Weights of a small transformer language model: rotary positions.
Each number is 128 + 32 x the weight over its row's rms, rounded and kept within 0 to 255. Layers, rows and columns count from 0. The size above them is the row's rms in percent of the matrix's.

# layer 4 MLP up, 1344x512, rms 0.0368, rows 865-881, columns 64-127
size [102  96 101 103 105  93  98 101  94 100  97 103 100 100 107  96  92]
[[153 149 151  78  97 127  95 201  84 171  54 122 119 188 123 180 161 119 104 167 133 148 149  98 170  82  88 148 130  87 104 142 179  82 133  84 124 139 154 112 127 122  76 142  98 149 158 119 128 160 103 129 175 113  89 145 197 154  77 109 109  71 131 144]
 [ 97 157  78  86  41 116 180 150  92 173 103 106 206 138 167 167 118 147 118 161 101 137 186 158 120  95 139  79 134 152 148 115 106 139 154 184  46 200 108 153 143 100  81 120 137 159 116 159 186  82 161 142 149 125 141 107 209 103  81 106  18  77 114 109]
 [ 89  44  85  74 136 220 113 187 196 102 140  80 167 173 116 139 126 158 150 110  86 133 151 183  86 126 180 115 146 101 135 171 114  93 164 121 132 104  88 122  70  68 126  80 166 111 114 143 129 147 163 188 165 128 148  98 155  86 101 164  99 113 128 115]
 [161 118 135 123 100 100 131 110  89 149 150 171 141 116 140 145  97 167 127 117 164 110 125 128 118  96 122 136 106 156 110 137  96 151  89 136  94  94 132  84 108 114 132  98  88 167  79  74 173 135  93 130 109 144  89 108 116  92  93 138  81  74 129 163]
 [ 82 154 176  91 115  95 164 176 119 153 155 156 171 142 129 105 162 145 197 117 100 139  89  97 124  46 143  74  74 131  97 140 107 101 106 122  91 178 144  90 100 174 151 122 123 116 148 120 174 101  76 111 117 166 160  71 116 106 190 138 133  90 152 151]
 [143 119 159  91 152 168 154  83 142 126 141 111 145 126  96 144 157  78 101 163 105 135 117 109 153 127 162 113 181 109 144  99 123  89  74 112  67 105 173 136 104 126 168 156 109 168 118 110  84 120 135  96 119 159 145 121 185  71 105  97 169 129 141 124]
 [148  86  80  95  96  98 143 113 112  74 100 116  90 117 193 193 145  68  87 135 156 163 135 107 123 113  97 164 126 183 117  91 161 109 109 145 173 112 115 110  81 111 116 124  84  96 147 178 158 109 127  70 128 157 113 146  40 114 141 148 128 189 118 105]
 [120 112 132 104 100 113  96 128  86 131 116  95 119 105 178  85 107  93 191 198  88  95 132 127 191 152 115 133 138  83 159 156 105 131 112  72 170 125 129  52 143 142  70 107 173  97 148 134 144 167 134 144 124 194 135 140 121  80 104 108  71 138 148 119]
 [135  33 182 118  86  71 152 142 169 137 113  97 172 165 176 137 131  94 121 121 113 135 167 116 158  80 132 106 130 115 177 143 154  28 181  72 134 102  86  98  88 134 157 104 142 112 141 148 130  77 167 124 134 143  61 129 122 117 190 125 107 169 127  97]
 [108 131 121 133 148 119 112 125 100 147 171 146 102 109 104 165  99  96 213 132 187 159 131 105 140 220 111 179 106 109 125 125 159 197  83 153 115 102 160 140 110 165 144 111 122 119 111 158 114 103  95  91 123 131 147 166  96 115 137 122 169 174  34 189]
 [116 155 177  92  95 103 171  93 119 132 131 105 123 135  83 114 139 145 101  98 157  78 119 158  71 105 139 152 222 133 159 112 106 115 124 141 148 154 171 152 148 183  86 112 130 166 138 139 124 152 137  85 152 175 156 115 106 131 116  98 136 180 167  93]
 [109 141 137 149 149  77 148 117 106 126  83 131  94 159 194 147  91 152 135  92 130  57 142 126 121 105  67  67 151 120 124 138 118  90 130 139 120 167 166 131 131 149 142 114 161 124 124 213  67 138  94 155 160 143 128 115 159 152 168 110 158 125 125 107]
 [ 81 107 124 149 120 102 159 100 114 138 115 114 131 147 150 143  98 147 144 104 101  62 168  86 101 102 114 140 121 176  69  81 130 148 142 154 163 112 148 136  93 131 146 150 154 123 136 167 117 168 145 104 160 177  84 104 118 133  83 105 124  79 136 130]
 [ 86 161 155 121 116 192 120 112 112 117 145 116  61 165 147 140 146 124 140 126 124 119 100  96 184 100 116 191  93 149 107 131  63  60 160 143 185 148 132 173 176 142 150 146  86 138 116  93 157 134 134 158 107 100 119 106 181 130 112 159 150 186 111 131]
 [106 175 106 139 157 117 137 144 139  99 136  88 124 138 113 165 152  91 100 139 197  81  88 113 112 129 133 131 162 137 167 106 139 183 128 154 125  98 136 144 182 171 188 162 116 133 156 181 148 168 156 138 161 129 176 129 141 162 124 111 170  72 159 184]
 [116 131 114 112 170 158 149 126 127 115 124 142 138  51  81 128 133 126 116 167 161 136 113  59 177 169 140 116 128 123  97 104 160 113 118 115 128 118 154 154 143 127 130  44 182  97 148  75  76 117 118 116 125 151 225 160  79 186 112 166 107 163 150 147]
 [100  81 196  83 165 174 129 133 163 128 226 135 107 135 117 149  83 131 150 182 130 126 110 141 148 132 149 162 145 120 125 130  58 132 147 188 111 115 138 115 141 174 131 140 126 145 130 153 122 107 124 129 148 129 159 110  91 151 138 172 133 110 113 144]]
# layer 4 MLP down (transposed), 1344x512, rms 0.0337, rows 865-880, columns 64-127
size [102  98 103 102 104  95  98 101  96  93  97 103 100  99 105  98]
[[166 165 115  49 105  75 108 180 176 195  93 148 107 122 166 123 117 173 172 126 127  57 158 111 197  63 178 161 126 149 108 103 153 151 105 126 156 103 113 165 160 109 135 116 147 133 134 149 113 116 119 153 141  93  98 159 168 142 125 127 132  82  99  97]
 [109 154 149 130 143 161  94 100 150 121 121 166  82  77  80 116 125  67 159  99 162 158 104 141 151 118  64 101 181 108  88 173 166 136 164  85 110 143 105 127 116 120 112 122 102  81 127 141 146 154  95 113 110 187 184 198  56 123 120 134 179 140 125 158]
 [117 141 179 174 169 146 150 105 102 143 116 161 119  83  97 184  80 166 154 156 148 129  85 131 137 116  79 127 138 132 188 172 179  91 120 151  89 200 132  97  77  87 188  64 168 144 102 116 116  74  83 121 120 193  96 111 144 125 129 128  67  76 136 106]
 [148 214 147 143 113 144 130 144 193 103  91  93 143 120 159 110 123 148 154 101 180  76  96  70 194 172 124 166 119 117 114 108 101 131 159 155  94 100 110  88 112 101  76 141 169 106 118  89 110 149 144 148 139 137 115 159  89 124 124 127 162 121 157 151]
 [202 145  63 133 127  88 130 111 178 176  84 184 130 146 134 139 107 111 191 172 172 164 104 110 132 163 168 156 147 150 147 147 113 128 135 200  97 161 102 153 116 118 135 143 127 130 201 110 139  78 146 101  76 133 169 120 142  95 128  91 111 136 155 103]
 [150 137 117 135 134 115 170 129  96 137  75 162 148 123 136  91  53  80 144 159  78 137 111  73  84 135 117 145 118 188 128  57 118  71 165 176 138 201 149 112 176  87 125  76 143 129 159 108 115 112 128 155 177 148 141 163 103 107 117  85 175 126 179 137]
 [145  82  87 120 135  95 112 101  99  93 139 144 119  56 126 106  99  45  70 178 153 223 147 106 151 182 173 117 136 104 125 138 141 120  79 165 189 165  69 109 118 153 122 124  94  91 168 167 101 169  96 196 147 125 130 192 115 145 129  79 123 184 157 115]
 [ 90 128 122 117 122 140  91  84 119 120 154 137 109 124 184 157 122 120 124 166 125 106 148 125 160 116 132 161 155  90 131 150 156 155 126 125 102  98 125  78 121 124  78 205 157 165 174 141  94 173  99 147  92 121 112 170 181  75 157 182 103 189 137 191]
 [106 163 112 122 152 175 150 105 114 132  85 136 124 157 107  77 167 185  87  95 147 142 115 116 120 153 167 105 137 111 112 172 109 110 163  93 156 175 101 148 113 146 129  80 114 161 136  76 137 173 134  62 156  63 101  54  84 130 107 169 113 145 145 134]
 [118 146 110  77 116 103 170  96 108 145 173 178  85  99 155 145  78 152 171 117 174  77 126 138 168 189 140 138 168 144 170 104 144 101 186 215 173 156 185 118 189 102 179  72 156 118 127 125 124 172 124 108 113 173 121 165 118 147 182 108  58  96 144 117]
 [121  83 128 149  74 116 222  84  70 122 166 149 139 125 147 161 120  69 117 161 197 175 146 106 100 131 197 145 174 100  82  98 141 149 139 186 177 123 133 101 146 139 163  98  98 119 124  81 165 136 123 120  76 134 164 124  99 152  71 156 105  84 137 111]
 [ 53 135 127 170 144  84 173  74 112 153  33 138 127  76  98 151 150  74 117 108 167  96 105  70 116  90 117 126 128 145 143 102 130 113  98 125 136 184 174 148 211 118 132 129 147 103 110 188 136 117 187 157 143 181 121  89 128 108 148 121 108 171 131 116]
 [ 61 102 186 109 133  62 136  60 123 126 106 135 122 136 183 113 101 150 144 128 136 139 126 128  99 147 130 162 147  97 131 129 151 113 118 109 132 164 164 152 116 122 113 149 168 132 115 119 116 150  97 107 169 175 125 146  94  77 112 171 190 148 141 174]
 [108  92 132 120  74 114 106 150 123 126  89 146 159 152 124 104 176 100 137 137 158 113 119 122 109 152 201 118  97 163  89  83 169 159 147  83 120 128 160 181  86 142 106 144 152  36 184  99 110 153 140 102 130 164 217 172 123  45 143 124 167 132 120 150]
 [127 162 114 114 139 160 107  91 147 137 113 107 165 135 142 156 134 159 136 177 109 138 114 119 119 177 132 164 143 114 126  99  77 178  78 186 102  86 110 107 118  99 132 158 233 111 123  54 141 119 182  88 195  74 139 169 109 110 159 162 122 153 139 135]
 [ 92 103 113 115 117 168  87 142 180 167 148  59 101 140 151 164 101 181 164 134 171 141  82 113 118 144 138 139 103  91  70 110 108 159  95  96 148 171 110 137 127 181 117  84 142 134 150 112 156 103 132 132 131 108 116  92 145  95 181 139 103 123 138 118]]
# layer 4 MLP gate, 1344x512, rms 0.0381, rows 866-881, columns 64-127
size [ 96  98 100 104  92  98  99  92  99  97 103 105  99 105  96  90]
[[117 142 113 133 132 166 149 152 122 139 110  79  97 155 152 105 139 145 117 119 187 189 136 138 144  73 172  69 127 186 120 142 131 117  64 175 152 106  90 126 106  66 120 125 117 132 148 117 161 107 103 134 149 126  97 109  93 102 166 204  96 133 159 184]
 [118 104 152 125 106 159  96 135 146 135 113 101 152 155  94 173 172 105 147 118 188 155 160  85 119 158 112 171 125 121  62  92 115 138  95  85 130 111 121 167 154 138 145 109 117  64 154 133 138  67 148 108 157 147 118 133 142  95 238 150 142 124 129 133]
 [136 128 110  97 129  85 108 133 104 137 123 102 120 146 167 162 113 139 140 142 187 115 154 120 155 110 151  95  96 148 143 129 111 134 128 124 117 124  74  75 121 156 148 158  97 100 158  56 114  79 160  91 137 116 115 110 150 115 150 150 171 167 156 120]
 [125 168 129 129 164 204 119 156 129 175 126  55 130 132 117 163 150 130  62  68 180 114 159 135 109 190 119 103 154 105  91 132 202 139 121  88  92  86  86 153 179  90  77 145 233  91 175 130 116 108 122 106 119 125  76 122 140 125 190 161 134 178 136 176]
 [ 97 133 128 149  76 106 110 152 118 133 124 126 128 104 101 130 146  90 147 133 108 156 148 160  93  82 119 173 125 130 123 149 135 126 179 203 192 149 140 133 131 101 129 173 122 168 114 148 151 157 123 133 157 148  95 121 115 137 116  96 124 146 104 155]
 [113 167 123  89 183 107 133 129 175 112  96 178 134 162 157 115  81 113 136  86 150 164  75 150 105 101 149 130 154 113  64 152 166 195 141 100 177 115 122 127 161 161 197 137 123 112 123  91  79 113 155 194  76  82 124 109 125 109  98 136 159 116  91 159]
 [ 78 151 190  80 190 109 120 143 134 120 178 119  87 108 137 125 116 130  74 121 175 153  94  59 158 182  82 138  92 139 183 150 142  77 115 112 145 114 119 106 147 139 121 154 181  82 144  71 102 120 131 144  88 202 147 134  75 111 148 131 181 116 163 148]
 [117 105 125 143 108 113 161  95 122 137 155 141 120 121 138 116  74 137 109  74 169 104 140  96 121 101 132 104 108 108 167  78 128 100 118 157 133 122  64 118 136 111 153 147 146 124  94 139 168 134 107 160  92 112 126 169  98 141 151 116 132 112 124 105]
 [ 89 119 141 108 119 108 151 157 154 156 100 159 115  90 127 124  60  78 185 134 200 153 145 110 109 161 149 195 161  82 196 130  33 189 129 179 146 167 179 111 221 142 123 141  94 131 125 123 118 111  87 153 153 134  71 119 102 141 108 138 100 170  88 137]
 [ 80 116 208 124  97 156 124 151 106 139 148 100 139 142 141 125 201 187 128  84 170  89 128 129  87  79 162 148  71 190 139 116 141 165 169 101 133 149  98  91 120 132 114 153  80 141 156 101 112 123 157  82 134 134 114 158 116 106 182 121 155 155 124 115]
 [171 108  99 144 156 147 118 146  78 164 124 134  96 148 212 149 129 174 118 155 189 124 112 184 107 133  99 142 111  67 114 129 178 127 175 130  99 117 114 140 114 129  82 127 100 106 103 136  90 145  51  99 167 121 135 128  77 107  94 186 149  84 102 180]
 [140 158 166 116 191  72 153 162 150 135 143 131 180 118 147 167 114 130 103 186 133 202 150 105 156 130 123 149 177 118 140 109 136 160 156 116 161 102 138 200  92 116 141  96 179 135 132 129 120 104 114 118  52  97 164 113 100 105  93 169 159 133 124 134]
 [161 134  91 166 147 103 104  43 120 147 126 180 154 155 137 163 171 136 102 126 119 126 145 164  90 113 180 198 217 143 145  99 106 154 122 126 116 123 132 128 174 145  70 105 117  93 147 198 129 131 108 145 162 110 130 151 109  76 171  50 146  89 129 119]
 [145 160 166 132 156 137 192 148  99 193 118 114  96 131 114 123 143  94 138 134 106 204  91  67 202  92 111 165 173  57  91 103 118 132 174 120 111 115 156 139 180 148 180 131 149 142 216 110  97 101 142 150  77 133 151  96 130 112 119 141 212 123 125 144]
 [ 91 212 144  83 146 134  88 108 153  93 171 129 129 139 105  88 189 107 115  80 188 143  69 111 145  94 119 103 101 167  82 129 136 125 137 123 165 163  96 144 102  89 124 147 167 173 152  89 165 164 104 109 146 117  90 105 140 120 166 174  82 105  91 140]
 [104 146 238  81 132 113 124 138  95 175 132 155 109 125  97 127 143  90 125 125 135 131 134 123 124 119 111 137 127 173 137 233 165 138  84 173  88 155 134 125 177 121  67 112 199 138 175 164 133 129 133 160  76 181 183  82 116 155 181 108 129 113  97 143]]